Part of a small language model's weights.
Size: 11 layers, vocabulary 2048.
Architecture: RMSNorm before each block, rotary positions, biases on query, key and value, tied embeddings.
Each number is 128 + 32 x the weight over its row's rms, rounded and kept within 0 to 255. Layers, rows and columns count from 0. Numbers have three digits each. The size before them is the row's rms in percent of the matrix's.

# layer 7 MLP down (transposed), 1024x256, rms 0.0481, rows 747-818, columns 0-63
106:089107123083119119114141083132097163124112092130082107148154109150199145143125143149128083126136086159189158149105104138102161099094103169135122149099146160086164148132148150136159170113098163
102:144087071106175123109111149109105101173092102132150114131066148142174171111176126123140123164169131120140116165098146095135085137110103106099123098170102141134132171120158110132116107150133068
100:198130173104155092135140167100145120149165100150183158141110145146073091156124133089161083127101077152140176171136142169087134111140085101133105090123139145146109166124104092117163154144135114
102:099145119102121140124139106135165188103098132094113108131155147154085142115098144124111125157113146124104104068143157126110160171142116163089132149168151119155175138132172132132051128118088144
093:133114113137181141157097097089104211117169153150122130109075128088124143134154162143083129130118156159109097100176104150165177105140144147123184135141144130148103164132153080105112095164180122
104:114134166083194114151155109145183154066159126105156146130102118128108166112158075128144108107118148146107162120140125107098132113191121154169109106139165109177084109105130135147160105169149142
104:175108133162161138155148125127178120085189122137133080145160134094042081166144160104096065181110184134136130132097151084114155070111096157152134129133152098035147182112117158121150107084148144
104:126142093198170094119090167150113166126065198096155111123153116195152124130167138147140151153117125135175111129109078145114122166114091146116160127131129112116082138152115137153101089133143100
098:124156113186134092134124073124101108124107145098165184193139147170113107104102085134134123133147137100168157127124079104126204125133143162129068118116059165108190100151103081109136126102168108
097:094125107129143097039142135098140042138177168104109157152107145124153123153093193125160083097153146152081110199133128129123096144146149156156124149075134093140144156159114142138081100146115138
099:146117139155117133144150078126123112090124183135129111166152144105090107161120107153146066123148081133111101123083142153101124127166162056175103128075148104119140132056154114191157092204131084
100:158096141118113153133176106145089131062112096124147162113130132187126106127084080085161178149087131128116140116107151106153169081107129162195099150145122089143178107164110103121100167157153108
099:158102159148093108160138097119153164170127083084128137104120071093117134177105128087110068154154137112134118147116100085076174133108156098120140134181137142088128129112114197184099114152148133
101:090157068149116183158066087159172147075164114110090112122125070085157141156162100129130096134066147132142140159145086142182134122131104101096175122106158100107081060126134165090145070126139125
093:114149134079118156144125055111129117120152108153144130119133185070122105138134105096175082101128176118093165067120146197142133118143064127180141114147072115120171104139135119109103095166181074
102:093142048131125139099103149136151130110112124149131139164167109109118136157089179178074115158056129140166076140121177080071176150143177126117114201129037113113116157122086123093150125146074145
092:133147162115105144175145105087158180146158109071129125170124141102165113105151180174171134164097118117056089112122092164075133101075112073102091165112137122168170116084119165144112105090099109
102:078102083160136136113144092109160144101157156112190126119122122111110087185103107129153174084180172102180129075150106136110060116167117196133196116121158136110151155095145115159092148125190085
097:156131124173154174134121109174122134167075116128115148109127125091161142154091168089139111160096098100144184134125096207131143095090104093127118117121106189068189138137100097131152142145108183
104:117080154129120097110130096166176081141098104106119172174105125170085139070069178090087112187178140159099169114165097148123115134104098130087163131122120104140089176115109128159076116164092114
099:047140087108141089086130124168148139119085121179150103098154168137107134158161086113157112201146088166110142065084143114186106147194106160122126178109161123118121089157143188098138070059114174
100:117173136144095150132089113099140140121147103151164145118137112159156138105164137051083125117125197125124125128128122112145126151149116096087179128146182067112200088146107151084135151118055090
104:114160159147177120136094169173157152165127106122078092141151174136072098109136117182102118133130157107098195092108141126151151100131180142125087120114123145094109098103144152120115121118142136
107:197079116205152102117097192137133101143143066154149117133106141104129135127142128133123140113148171139171114120151059099103054054177219161070152149083131107065194134113184126104098087129107105
101:147127081135152133173106132160162159135173174141160167193131105081139116155157052122172092122104111079112140141101132110153186076131183175111102127122129146135123166098064173102206098156212130
101:141136133123110117116121160131077172150142123126197133116167132101097163093142101144123084126106126118096113160195177150107190116181091137101130147111144145146137135143101115142103106137142165
107:058120136132113089189117115073137116077176171148158123128143162179100092177106109111156073074170159164158072142074154119130140130144101130155150121125175101157144116153143179147099155196123116
100:114170122115123137075201040074126106122153145096128132139181151064182083126118140143104138098117136151116123079092116109122140129127152177156181138150121117105136079124105075181159148136088102
103:230169098130106066187119192069085116135136166133138133148138129087103119154106104091143102168150136145150169107156125150157131142151151105147165169122084125084149172071128170144117142085119120
099:127111147143134167192141188146138178088090107148141105187134054154103140176150126120065115143102141093132098155197141120111181145142090147109159118149118088133143127125115124159118204187178155
100:117149069070123114108128170144099083152102178088214101124127122141115102184100152154148077099125124081121183116144096109160188172162096183133133096130067068137162126120096147118123074152068215
104:111093129109114154173113085135128095166127135154117134106130117155122187150150133177128171083088109062118121112088173105112147123148122125159100109140050124139157090169172156148131124175167107
106:188163112122186191159171089122133159154171168125128102089113201123140112147113094089125188098125122098131052100089111103091095066114109121116144156191128119118081129177103183139092195084163155
095:188109156094151146124135125178144144145085141057150080121151165139067108120157166173134135129229125121138147170137091183149113074107140155153146113137123067114140123131123097149144072121065104
104:136137152131138070150132111087132125101149148126125149184161149108148125078102163160146198160092042110156129150082151067085162107091198166100077153174093124176197121166098147137133145119144178
103:075130101106150108113131184101105056110141111131118077119119116127138178162107097136119142152172175140061146141139091067101093161093120080055120098138133155095163120114142162112129067105180146
100:121115128160111102133076122119127149138186183211128152170153112131185079142117128189190137164091083150128142167157121101116108136142114125117095084104105132154161090192116134103186154108186141
097:149112094153124143094132190091097132170156088142132162072140156091123085145168150108191140102115162134131148123119131151124107170127128166104099099087185156125159118103089139070091120123089112
100:143136114115104146130139103110083114132149063086154142107155140154158144181144186133162102116125111170071162133130106122155049100086154170068119118143131104146128103175151092201102102136084100
100:094107119064173111219144198131160167116115133127114113093124076155133047180092134153088168135100119133104100196146078115159082090070136166179087137071097150164154155188112148084103091126130127
096:074165149134168114141140114085152168131158137121159103129112120136139088161176115091152074099093122083138093102128112105165134112193220111099169148121142095097122110082190123159138134093161152
094:115174150130141182120158168155152136118121081114155118151138101123169131114135106111112120091171177117139116107048095122118121123115183112117112130068113045096109127078037169111117147154142133
101:140142072108093140178121122091153111117115162112121127145193153104092136143066146140098129093092148152065105147098169144158197095122140133122142128188182158117095147153111146089118136112087119
102:098128088113190129153146114136119113068149142120118178114086150161083128077129121197143136089120087125195138102167182154121160073147137132158103123095143120181109075132150110096155096203145073
100:103159122160174070152043167145108132160101137142151133062163103125084127138076117168089151109108151077151131140143105129148200102128122146088123116130109095109147140121196149146104128129086137
099:174105193151178093124162101158120139110145140141144123156142121098154154103133159136164095116151058108127132180073181151119111125104135184099056103097072150130162182082063155188118086153133095
105:140138124128133147102166149086110124102124105103148184149162164148182140094134121145085134096094091160099142146129145155105101183087181142137125085121093158116151120171134137127140144137091124
102:138238150108123107208170091083111139108154131131143067184143105070108143138143144158171081072130107142169045130158134129138106145159161171127126157097124149155203101053121125105143122092162125
099:093144094116127117132113054125116105130181153155096153106083122111087137160144132094108088126159104094156134167134161161121112137135146080119096092159131064128169102119074135162153177110134091
102:080142123149116136121064113147142128093104135111132178086130106144119087120102109111118041094155131128166119089151202159156181142156180105172169140093084125117134112136087069082100142158184104
098:109106175126084121172208130150099160103129112086176170180164122120106137145111136155086163117145099116097096137080085132151079127157152098120138107097129106104170140130141111116171156088080148
095:144103121096144149125088113097078082010071157136172158172156103090185125136152131183118115132132151114131147093130109110111126099114185084180131158188085119086145126168083078113087131122061112
097:128082077087132155146098043114107129108162113129125078157102096145135162069103157096140111107162143070119136159148050141167118098178125102097134111116110128177152112093136157105100166108152091
100:152116096154145181169136128159127140112078114120180152112160089106201142146149159178129106113137142177154180100140050119111181096117096168118130135107099149116087111143151146061111144100139170
100:115124076133159122120078110143223165152089145113164176099092182140106157139153120101103127089138164146131148187118160078135099088094163102162147076151136128091124151158068109161139125088105139
099:174121118113110148097077118141129128131119126081061104133092155042134141133096130147170080130103167115111131166161157084094097106123172112077114166110149125092160077094142135140095093094074132
103:109132125151111094130198092116140157141134119075144136137106141079115079117141180138120111145130181117149181132096138159111129160118126135155086090133169118138080108128135198123119136081136138
103:125167131111138092086133140155092184081123135128118128110099142113148123168104160132091119129117125085110080054080108128168080119176147145173101139132080062139052165094173124193056088179081132
100:220126108132151103150206115116161119060138113089059108103097109170203188106074112090156190121078137144156133141107100105143169149093162143125165113102103133111123092126151086105116159137108100
105:080153146156144172175111127090117047140118145112095095133110109162145112048117067130050091156139122133132078123131102114166213067093100039090120131144112140092097138152105130137096180114125135
096:120118147140136190150084134129099133131131084162148091137099160123147142162094164108119133156128181125121162050138097074155152142172139167111076070144120092141153097131094132106161117154151164
102:109100104098127130101038106108104135100090137115157093091149174138092138177134109054124114136114170187170117131168071097131083134180153141096125130130149109085127131155158119126094152093156071
101:129201090168148093096091135102112149091204093194190100187109078094129093136129172164160111137080109164120152141132131166111109125162133113144095117117169102125145135142128051115135111157139091
101:099130108132155142135172100181113081091108153115125075135173114135095152127153109144156103121145105143102149152173100095120152136119199125100114140166183083157161154117100131104148180098096134
099:138107131153090181142123155106174133112142109131152122121112206117136061112127152100090154135176116150097129113118137187149135132098155103142158135124154117050105173109159098178157111154145149
102:128101155110113165098085141125125160184136103103091138121110128125161110077125121107121147092138160135224052166125130145156113135089145156179129112061138143203177073156148127125156202134093127
099:120128151121140112113130124158178177067122124138136152103150106122120152097115104157098123193151056079129122184092112095156138122190140091116153101085172089146144136153138092139127172069058111
103:110142151127129120142174129159161176112090097116136134191122193109158174149091143126137121118123136101107143073122167129132095084135174100103134106160152151155081081143130129086181151089137113
097:154122147084178109088119103074123149095113174065126144126185114065107151119087204148116161160106104072114141134097165094113078130115119126103073101131142104131121098129109115156093171122133115
097:077110068146092063143149160157101144139127193077160166131108147110171146135141183171127108144185166168079117136099103170104110063160064163132117118110125123153178085086112164109121114084161151
101:162125075137119175149096149104111153102153191155114140154139090159124163125145092060087148130153197104088099182111138129091076211131122080137141111149103076166143093154080137122132115113133124
106:148128133115118155081135088116098174144178118050199083104199184114151114125124070196151095105105113133125138118148150156150151085151131123156133050131124162126162101115098120144163144097126092
# layer 7 MLP gate, 1024x256, rms 0.0572, rows 748-818, columns 0-63
100:143126151202124089172147080104140127190123180078117143142171087153145115137116101107138164124158115124137141086191145101152176141113132096134081131106082089106080082131091118110091100101132144
103:117074105114161128120123088104129149181182150160196166114164110139148137196138134160169098096100151106168067162142119113049102091182089139146184093070163154122118005136161155151070113151152122
099:125060118069082144086094187113095127157146144143107107162065110135163140119148111089103135148116158147163133110159173192099119145111107105166122122129119130092153090139150151101098170143185081
090:155118110178114187127085113114109166141105131126100138154148093080082134114135106145114158082116158112159086080124126074144160116155122186147113054131112106122136126185165133073111180071120152
100:146119039164052124151120152128085116158120182096147113112164136151138163136103099127061103162108131114168079118161140133127138161113081113123150149102136159071130129151107107145085167127151127
100:124099146094090131161109103143137128111140085110160075114115120099093140077118166122193085159060147181137109131170114145126087093068166106136098103153126133070176108103122140110133179169146101
099:164120110103097097175109113119139071148134107099182100160168132150109149114148133100116139110143138134139097135113120123114181107052129055125144114142111065129070156098198056187160207115115147
098:106130128093067121110117101146121126145169065137172063121070194134112089092201115129187120042138087171121130130128197169154079141146124121151137113191206134102129197145163083108148116138202093
100:112134098159122154119182095163127151169165126114149113091139122105153127085188124135096122100144127102124080110155139117120130125098131122060050199121105073110148083122133149134089089130122181
098:104107111182159118143155132141085155131097134081175113101127171146139133200164108096139184163096113117159111126137159145103109138122136132125092084105105153122189161116189137172156156100140195
099:079127159112201087212119110131164135096070161142134207168098205109136132153111117146191082158137104147144091117104114078086127135121146112103113111123134193149133127120164193105135136129104132
100:115102173102101114162133147171138142178179131118137162143123078138171158130119118145177104148118125095106096180136126157140157095151056181087110113149107168112150112128152150117082155120120159
102:104104121071212131080119151137152161154157161145130089062146187119157114098103120107142141142131147101157148138143166094156174178125149151139167121162135184131108132176171190122160158127104112
090:134126090209167156096148126114156133118125161131176169113140092137089099145116151072099133182127074142152114101137220113105149095104103102119110143147178135067114166046159087104129146079084176
099:137129089132120084138087153134108128128096143180139116130163083121135166204099115113150126154163094102158097122120191136117110117096092127147073098122131177161107098158170174069116075121169085
092:134112092081163110138152091157104126145105159122078143143155158083091154138153101059121097093063168111124144106056198150139149112092109085086135093117092162158159128167127179132149094113122112
102:086163172131123103127142096110139099135124128106156132114156130131155068120129168093127090127134161166164204138148082148081151156135156090149178121137109078096146140022154107084177069185167140
095:120134156096145161145130099221163162178118100162121114132164184101166171115119122099141064201113171102123133144145069105131158101092166050143128160139094112099160112074085158109120085165142134
098:117155150153072167142125114151150085083151147118074108138149122214122160111112134177115129165177111150153117112094127162162163181098126108152121114135132112123136123147155123105146167094153161
102:197189134063155096133154133122162078116109175112161131146121122126152107128115091160131112115134086215151161088154144126094119115127065089078215161128117164127152088103144158173140137163157132
096:157094188137144098119154117124192096137125150089099113097140124154158138132099108132091135149147138120154098147126103137180115131036128099151096112063110102106122168095166114106109130177179188
101:093131174072233159115155132131124110100107141172127168144095121081166149165134117124145102133089059131122165085139092105096113147102125194104151118117136132088116176108171120141138132155094151
102:150144085165131163118140070133111089148086127128204156183034142101138059158113161110145103180123124128091190149112107082132145146163116135141162136103155158143158045078115163120062144103090087
095:068138143137147143114104146117074168129118156096127073169098155111117150164159100106137151064140114180139119138121150179138139149096161145139055108088145094055130129139077134144119130182130051
100:230177117105162116089107167102098192186144131140154126145164166094112133205190154079143120108106089096114194136153147108110107157081104097164129152074135110091126110106124138151160160194122114
111:152139195155133103150146162097137138076063057156094147105100102087133114180094119097151090135134097132152128145110144146129118154095122067127137114113154082161060124131078170137015161152093071
106:088093163143114127163088121158110167112120127100095099119099113125163159130190118150120064133095107151119173218177165127132129112118129048147182102087116136114092185070120169116108086145126130
101:075101105112090126159158115156152087155112153181097135150161137064151128130129186138116154116091137146124137115138151110132117209117102112186118126143209183110103077091133074106115192154130156
100:079130083123137140111179136133090135121115156151116130147089112116085186149182174151156084129185154159101115168136177079179064131160143169135114101146148113117121104143139181094112126174158097
100:107147138146107133136150103133113101193127141106102163129128060148177065135102166163152118088100111137121148153112064131087104158139139127134176143105143123103146068092172126193157116114098121
100:086119165136174106139104191192162168116120146145140131101095142148130161128094153133160077134096129143074133069124093156121144103153117133117101158083027136110080083055141147071190097139144160
110:097175139207066167110109150159170105162170135170167137146100108083164101114149145117105140077140100200103099110124150103087102136140133140137178090098106159118083082120104150115086152165200185
101:111105130156099217149108115170136147067121121161029151134101167114197100122114124135108168105111150098121159151154169093100155160116149177105107158135045084110157104128156135158098173088111179
108:126140090125111179183155123146174128171103121121116109169130128113119148140135103093098136086129172126094104123073122084096150179064122194160095119139082078134177095110151107115154192182111157
099:154106144140080104171121128157157154111127123124096134120113138115159119117137158091142143110167138158160150098145069153118134202069112116090158178143128144166126114131195097192080078121135159
096:184133139110138108131148109194175198168123103118123118058114072136128126132134077161097140101119121150127113171112163131096084193125112096164143164148170117122121126191145161124155104127182114
101:131162175104115105144114141124161129087109103195151094128059113085142123159129138095113168172151100107169148107154099170120091111116057130190171165146171166106114089097095144101050134155091129
097:123142133100102105073129124132156153157125095096176065159177142134121144120095142121150135085162049127110179145112155122142161129087103154112141126124169142074137132181175075174172120132153119
100:142093180154167131183082112120144132106128183154137129092139117097170166153174160112119075193116142106125200122146112171097149104122127126155083123165076204133113089137113130129122151155070198
095:057137130124123154125104119146099151055116094170134126124095113115114128161048110113135148135117109121123117144149132135153102107058126118118135129122159108130170111123103124098128162158153174
092:111136150111147116183143137108179147143165166104119062123167149132151161183103177097119136076158201167161170096078174091093107173082116123156098195087099103086073166124191150139141115158125102
105:072135147144143126104133133095140158121127124122117107078118136108176127169162115099118104121184123118127195101138125116115185115109139127134075075110097110112063129116095078069158118149114142
106:128117095123050179131134138142153197155102113118159108165126067084129142129109143143113125094109153134126087187170175085133007173108124130153082138158141114113144156122137161102100166123113134
103:101134139104123075130114140130154103138122155167111184108111143088146132112111188118171122138138139165090134106125113168136148154075095154110161151125188101150151160039158132100114149191136117
098:137128104117139170226144090160149120138171157101128126097131101118155140166112169137130128154178167125081109133125111111140125163123153101189152197052182123077137141107183162138165137132163155
109:180125126107108123133179141154127111172150092109135191145093104089161116134044110112116145110139162113114186156090120182086078166123110188117106123120074118125148132119194175108112138110137156
100:125170135196190131137118135153099104121080121131163132181151058081168161083093191127091135161109117148141149084124084140102187150122096100158127116100100097130135178136144162166162140111117074
090:077159080118111137136113093076075129156130153174089140130092097107130120171115101104065163133154086062180124166090126132073152144119162078103117203075084112111140129053178119169167141089127120
105:109138156139137164153111079086173142154112124119096173122170156097174106137176173110123175110106187121127122128161185163151224140079147083199175103104112186042120128119157091151132148138138117
095:097174091120137084102140084139132092092133152118149127125089105129136159130122201152132120173109104105086122124082058154169119172118135088127198175134132171180120152161135139093114129098130119
095:154181135150125106147044158182129100122104128097133138134109101107142133130150132125070134119095163133146101123117152147076145142153062176127116147112169204112093126165130120162093151177207161
097:146130123120133149122061132161106118090045093080104130164130143049200154063156091075125070125131175114189159101117119136114130159142145095167137132104090137157097131118138145156084102096134098
106:109131096100160199118073084113113099161134078119133123139092148133122142081059113045145115098138140114133181150091133165107179140177116099092078108178105184139130103116168097071078151142124162
105:144140112150112119118098138178133120095123136095139168207055162103156099052116156129172065155129174145131145085059206047101129127139101144125156075087149110163110105117148143111206143106169208
094:105128172095085098120053109138111118121177068092118115133135161087137090149079115033152041105119091161156122152131144044063165094135162163125077157200112162175062139161184161170089132123134115
102:079154095157161124129131133119200122105079176097135164136138123088145143173124143150067115098138145071137152157137123156138171120102137095124113121130131154186131146129167145106136151134193149
095:124142130150125181082151144145162197103199154138141162132153047073166114097103156110118062177135175127059092127118147103173147162088132137084146134096124134085154116103076194113091129141079187
098:112147095074133104150122147115160122145145124119100109079170090127140152144145124118162150184177158177108112087195150145165125144110125130125154116162081115111105163116124168099099175172125168
100:141186150153113106150095104192120054137113159117095100142140157109166095111119078153138139173133097111123153156130146133178122132172148143108159071089138172109128090134127201136116088184153114
097:080139054112089153139066107136134140186165182180136138092141114135170121120111175100154084089119146105160166158116097098101113114106157172106114098191147141120126079173161028122177105153117102
102:175086120109053154095089080140124035076131119124155077145092095136085179117185127027156127128156117160144181079124121149122120135142051148215082170186106150137076154123158106136098143099170141
105:061173150126129138132081118127173101138119098168167111138074114066138103159120171138114130145180092114119141090162114079104144169112075139148041108162128136191167073153151141148116107199154141
099:018131148179067178166104098177133097152148146097110131113152161096123090077116078124105129132117183165126168171095111118088089173077159132138133146108168108169138121088161141140092141132150135
101:135152168126073096106147116158186181138105143096158152106124162135170149113156184044115117116160139082110089138160098141065097149166084128106114128118081169063085141140173154122130100138120091
101:130142126073131119157156104124139102079176118129121147127099149102221096135106165167114149165121093138071178141210115109151136188096119094155095181112091181122128130174092153158092126110131182
097:099122090155096110175152134103150125096120111098166151145170138106133103177129115144124088153119066087195098150124082116111142130150077091153121074126080096161172151061192197155163112099130149
100:093098055156087152113105144156150117149124102125136123177139105127114094090112137112115059131155155142134178139121089121104167097099119080089091167092106175132091133113189146113081161117082178
097:138102131081099119107192071117085103191107142124130152143108130103195133155131168147141125064118133109111139124150129142169132149143155117142190191141128168090135131160151124114129158164099139
097:165167080098144114134151069107178092114107120136115106159145108149111163149116169122155126116104127052121175140188152118173188074132153138155165142189218147059146120103121121149121133134161141
106:063112202103121136126141147121117125155053080094096139067124127113140116143112136174183078164104103150127172171152145158123159152106124123123121102070136156093122173113136187173063096123174151
106:137071195093094144093099154129090136083145090106136128112137136103135104153075096169163155095122111161129088172128130164124153103124141068198191095145133145084172085146093191129148116211191138
# layer 7 MLP up, 1024x256, rms 0.056, rows 748-818, columns 0-63
103:105127126187076095147139096087172194120128186063133145128108078133090161093132111096091169096161178075142119153174196134166153158095120176116106111139114140174111095148138150167168174127150166
105:126123098147127101134146134120106137188137119160117090084142184123157161146116095125175117136101098123197177115077172179126089083111041097097135095053137086086105092157059157136129130142101158
100:127088170163126124129116101111119096096135136115125123119101152134216134133130078085140174138110118153126128088136115115151107199115110119121156057111142185121085112128099126103180108098141128
094:134146178151124100090177112207211099139102133134190066099161106106092167104093128111167084124107174151146177126096134134147084105121100132152118098147105218155131112146153161118158130130115155
100:113143123139138168128155148112138044163123098165119164110106107088138146151105141091082166125088126111097107131150125139135168145084152149103118099167133112064154167099096142124082155120078125
103:162145102134171133118130092089155113091145142096109128149101097098120168148178134119117108089124126123144106122088134118119137110080136181142136121141171123134065145111125114095204121125128090
101:078124107145087088169203147091142082157154135147138140133115115123072143094128212092106129144136157133095108167106130160123118120118140120137108159134131143117085116173157110116106153156140093
098:146109095093177135140131225113137097088182139160110119057058144155146171106166160167119124147168193152076188146102191133122105136110107114154082100049216086139127119145152153160121156154132097
097:155163143104069099142172182132183073115167180098054135103109179099212141143129156169150108112164154148128172074119100153145104077069104118119143210124160160123142143152103127081147153101140174
099:154113105105116146110118142151159132119095101167135151096113151071129161123172135166163160114148153130139118129107096118147113175110159174053117143138085194090134115180112176109068134084150117
098:198147125113098126175111146204113162122125125111148131085140112116130093127162118077101110128145193107135145148116078161123101169157152134158098101114062107180118144086121097113088176146158064
097:126122136101152145117124135155069104133092119109090162182077114128079158151133122103116140172140176081101112084138101125156141109125095103119172124178127077120105105169104179198138109112128152
102:117176085158079124151177130147109119112084185137168155072134096158154118091151078129060128065112098157106102095110134105152104118186097152142115137162164197177082090148145166174145114153140110
092:174114124107108130109140128168125117134142099182161121052151167109047141094115119143117167193186116144153096179083114084173127107125091162116063123145119118123086199152101097188157144110107113
104:121120222117114111148157118100123142129081135161138107062098165163125114123123099193114172103049137109085152153117072088105147146159168117155147107120118124157096140129129117146171062107148092
094:111116086109132090097132105184149132076092156119133089123106171098123157119145100118143156117155148135164155190095151145124114118155170191156122109129202158172178107102190120119087160174183162
100:117089139068123150152203090073114178154175172104094074134183048139126082142129123135190162123124131120213082095113103178129102179185094107121119081106132129146153166153125094082190113118120068
098:177176189108135121115128130093175121130080124117131148158134128112134095135151144167096100118117078104145125150131124130123102132073106114126172118239148134116083097140084172075129157120110095
102:115132183189119128138186171114153055129125107187141111114098123105131105165130220103085104106180112184156144133071118134089132152143144115154120158152127103153140079160134081140133100114143103
099:124159164136155134110097079187134103177179115116090067131082124173144129129121203202165184114151105145133161137147201131110144098144172122189132116130130061097078127144111178101174074105103128
101:093159111112119093073120144134125131114157103155066094107136081171150108140152141147062141111123155098147090120083106096177172110098202125109202113084175133100132149071081083129108145105154128
101:132081136100158128145184099137138085130150129078128092141176125159117148148120142093156129145120155108113102150128105135123132144121158178147168148112185100120097139111071105156141094154111162
108:127136066131075110075184154106097179108149091154119079155104127153121102192171137133149092158121076175171113194112097120137120083163153131204167173141128064161094109162107136111064098153103136
100:173150127121145085132152085161170114141107131118118177122094106123091144111072111120129187083173129150190175079175179119153158154111104165130111106128114049079109090113188086153093169139168120
100:163126162096073137130120160141092131145145140160163106047125128176119170194100145079168061158125170136169126099129130116082118140093154132150115104176147157091133156126070108099087186121089105
104:143172152114130151112100134164151181146091124199170141101098121110157110149136122168120160097135175174113136129125144129072088140156140164142133097135160126122168134144168111137152167106136129
100:126106123109098095107094151191150149177142111130086162122124163143065143105154153121109075071116134064103105154133138122214123115113164170098047118063118153170156108140076092137155113099124142
104:143113193090128135159199092086147145165182122092025196097094134138097122128181104106102120097162135139105101070116145094113044140174170097121117111082088063130157085078159132104158136145207076
096:147118146159086117111100068107088118192090099070067154074132139110150140153153117170157123100155125128124186116094107157166102098087140144137192147128124152125089094067121127083084094084158108
103:119170147111110122160108121150100124143184117097123106131127090178155117119117170100156151126127114100130135162097163136123121178084065108064150087096093090182153072138091136143169129082112072
101:172153139117165111082133120155105136152135141093175108132133135175085117142115165128181067132195119114101162161138092133136142133195167168183181115119086138140152083168103112080144086106092147
106:126156112138102169153120083110132152164138062180151128091115107147125179157094138073128137089104152129114089065139115069104074148170130121156155077175062139152157080136075128114079148166143048
093:091158142086152109115148170138153094152158161194134144186116189109120142130061108162090097092165108124104135086126121133103118160074118140131112128132099118124136197188115164101090131150115099
103:152106114048131178106120123081104197159123112129119156140155144136110143129097139102101196156143101132159128168137155135108107109061098121121090125110096139134163095127098128183102165130138057
103:180111206144108163101169109134149079184165097148147117112127149113095154097188143097129088105144094092133077109103115126109128122107212107122162182101086095181170092128126152116162217203130189
100:130159111155144141167154143103118095109127198093144178181098126102082094145112137175126139111138132088148103038096139128121158156087118099142210184133189085073152178135108066135121127133130130
099:080140125119080100104167113098121108087192117137137111164126143134125131100169188136213163149156112145197087134101066132092125115064148110080148194134147171175083149139128103162075102102154162
096:120116154106142124141149097140145150173203169138112156094109128169173091141165117051144105096148111115167083162145123087109149160143149152171117135115128116183164128164077073110134142144111113
097:155144108107163151126132144130130130066097133149071103117139057110081062158093115146138179129132077149101164132204153140122171129114162138113123096135174140173101104140063163173089057106162177
094:160149126157110087116172087128144162176095102146160151153151128111160092174121118160071208130099102095077106117104121155138138128119116082103114113138074155136087075171139200097132145064074163
093:114103131100110136095047150146156134147128152114126156140139124036186126128149107133117130105197136058139088118132118161165177118100176090085137087121125117194185047151064151127109211141151179
103:146098078131075094116147088142108126178132170124125112139208151140146160130126149171116114153097108191152127126136123147163180120122043100135090135115108075150163158097212099089107103134158117
104:106082132064074126147145159135162074124147093109169149108136133175118108102117057067114185140169100053120151149120148142169129184150130055099145147118167112150117124164158203160107128102125098
098:078125133140133083172132165145207143141125133172151130149093122181118100169071114203151131131100134136165135144101094087091115095152157098109110141158089157091151129102149130129141091134146153
102:135132137131153113137093143109137111150103095145143108167145122102122105067069112111135064103069136135146081132093210167125160113145083180090039085102114125178151128098083160162084098125181157
103:085065173116120152204067121124091135108096123174106131084156181117129177127091110108128161124033158094125160119107114104158155099129083111090104163128121196119135144148111139177163103157108087
101:103122063186070026114115083078131143172092122149102123144143128095162105166101140102103092152134093188107065122094146158125127105135157157086121102120120099111151139080116152086115113103180112
098:136046110141086153160085148131125147089083148127104119151140170070157137174151115095098165117162169090137154113142156136102154127090120104157143141138117156127123128140131148113138140159163114
103:092181086110199138156134112159141171067140106164156128148191142206165150107149107131096112122143060130228112147132078078111120195170081161063125139118132149104141119153148122122172127110142188
099:143106159127154113149149115178069157123140144140129126115086085103156142111109082134143138131122129096091117129117105136163149172107068119158089156155133133099118161106113149134048103128171141
095:119144128137132135149144176109137104141132163121176112136126189133147187123118112138113123105127124111142119142054099122115150085180125134128119168099125123057095175105109120096170107134176127
096:140135143155103175158131087172136140135151191132144130127092146111138175115104139170154102116175118087133124092176121096167106096113120121122178199144101152111088157104095103118116128124158091
099:163139138141117159153118176087142084085167141129103101158131102083071140135178139123141164129162132120150156073067105111121116098217152144159127145160135103106132107166090147106172126150166142
098:135107127108208167139192103166139136116103156148196037095109134160142130130157163118135116152141156117139132119111087044077137149168178143152129119141122113062121138143172181143112190094089185
098:112154101095093119176125144152141113143132113158202112165117146092131130064090067095126209152146152113123177108154083172171080077173147108197128149122127140111104126167169141125070161109188131
105:136140078100105120112074161171138115102192158100181092075108167071122162081143195148170204121172154107154121133133141122116102114128105064165132188084110113175093176077107118117074136134139145
098:129158112143132134104105104108078180117155184153148124140152144185114115134098110145160143046092088102149078123158139103122131154183112160202122158157155149126108137140130169153117081112179114
099:100147122136150053124100110082093099085131109104143042150126129146160184148112143131134106118152175149145117106170152147188114150128108082107182150153190190120127099139121081075155114121170099
104:124118112163119156093103137156183123137125163134117108146068148107156153131101066133129130151112143141058113100095107153119130136046126106074154149172127074101077100207115115060174185106113127
096:115157119131152126138107160155173175120133087158139161054084115075138084071124130146129141157098136153127118116108141158200143110140136145118126133106116207099098110116057134109125099087139062
103:163119128117125105071108171097108209095171163079133112113137089143195132173132161110113131148157125121056097099147109169179102111200157093135060106118158106114099191110090143109193149098154179
110:117175084093106120092117109087141139125180132148159141142085100092121078134099100138159145143213109085125056093098111126063133151165113124110158141143126077135175063131101100127137070160114099
103:069111141145141183127125105149087144097146159142133152132167140137163097104191094138133127141134139128147121187130109108150100133151166110090130167133202134143098119171114164102123141113084078
098:109120120132164140100103125136102142094129161088117197124099160135141103133123097164151136154158131144131139211118121140107142109130168130211122116160107089103065147118123070158120124100158160
101:173115117146150146159093106115103182149107078167106148123091130139127104187150123110157114153148136133152067135116156206108100143076125149175117085041111116151171093097144101162130125102108140
100:128079164116122171158128142151126141137129120132138152152119147126119050081116075078120101173154154140171078142077187132121147177146129114168093066171169096128035139092147120139134119165113168
103:110135115101151112116128119080142093135120130180195148137110181146108103119098149092143104089131179130096137110141098130092113139181104143160137092147095162111133162191183178110164118128139113
096:166183170102131105150082124177138180177188096087116159125120081107136186141106105099172168100195149125139099145141162100155126184071095094107136134128138125146138166152148131117171143113151124
094:134148108135147105065114060134146102173055126173073133150154108112067117183078125082101131133146123125154125071098107121130134126128190137172103126091125096111175105164100146097094123092099096
100:116130106155180157122088180135140146064073084158121091160090160104151150119061138108132155142187109087097130144137096086126129096158116119125160145072114085156100160137060124124113072142146132
107:126138115179076164131109112136110118108142154067122131137129066074176121080118084169122087129119174141145131108162070109078140126160174091141149087028094114138125139131132131097072166176133173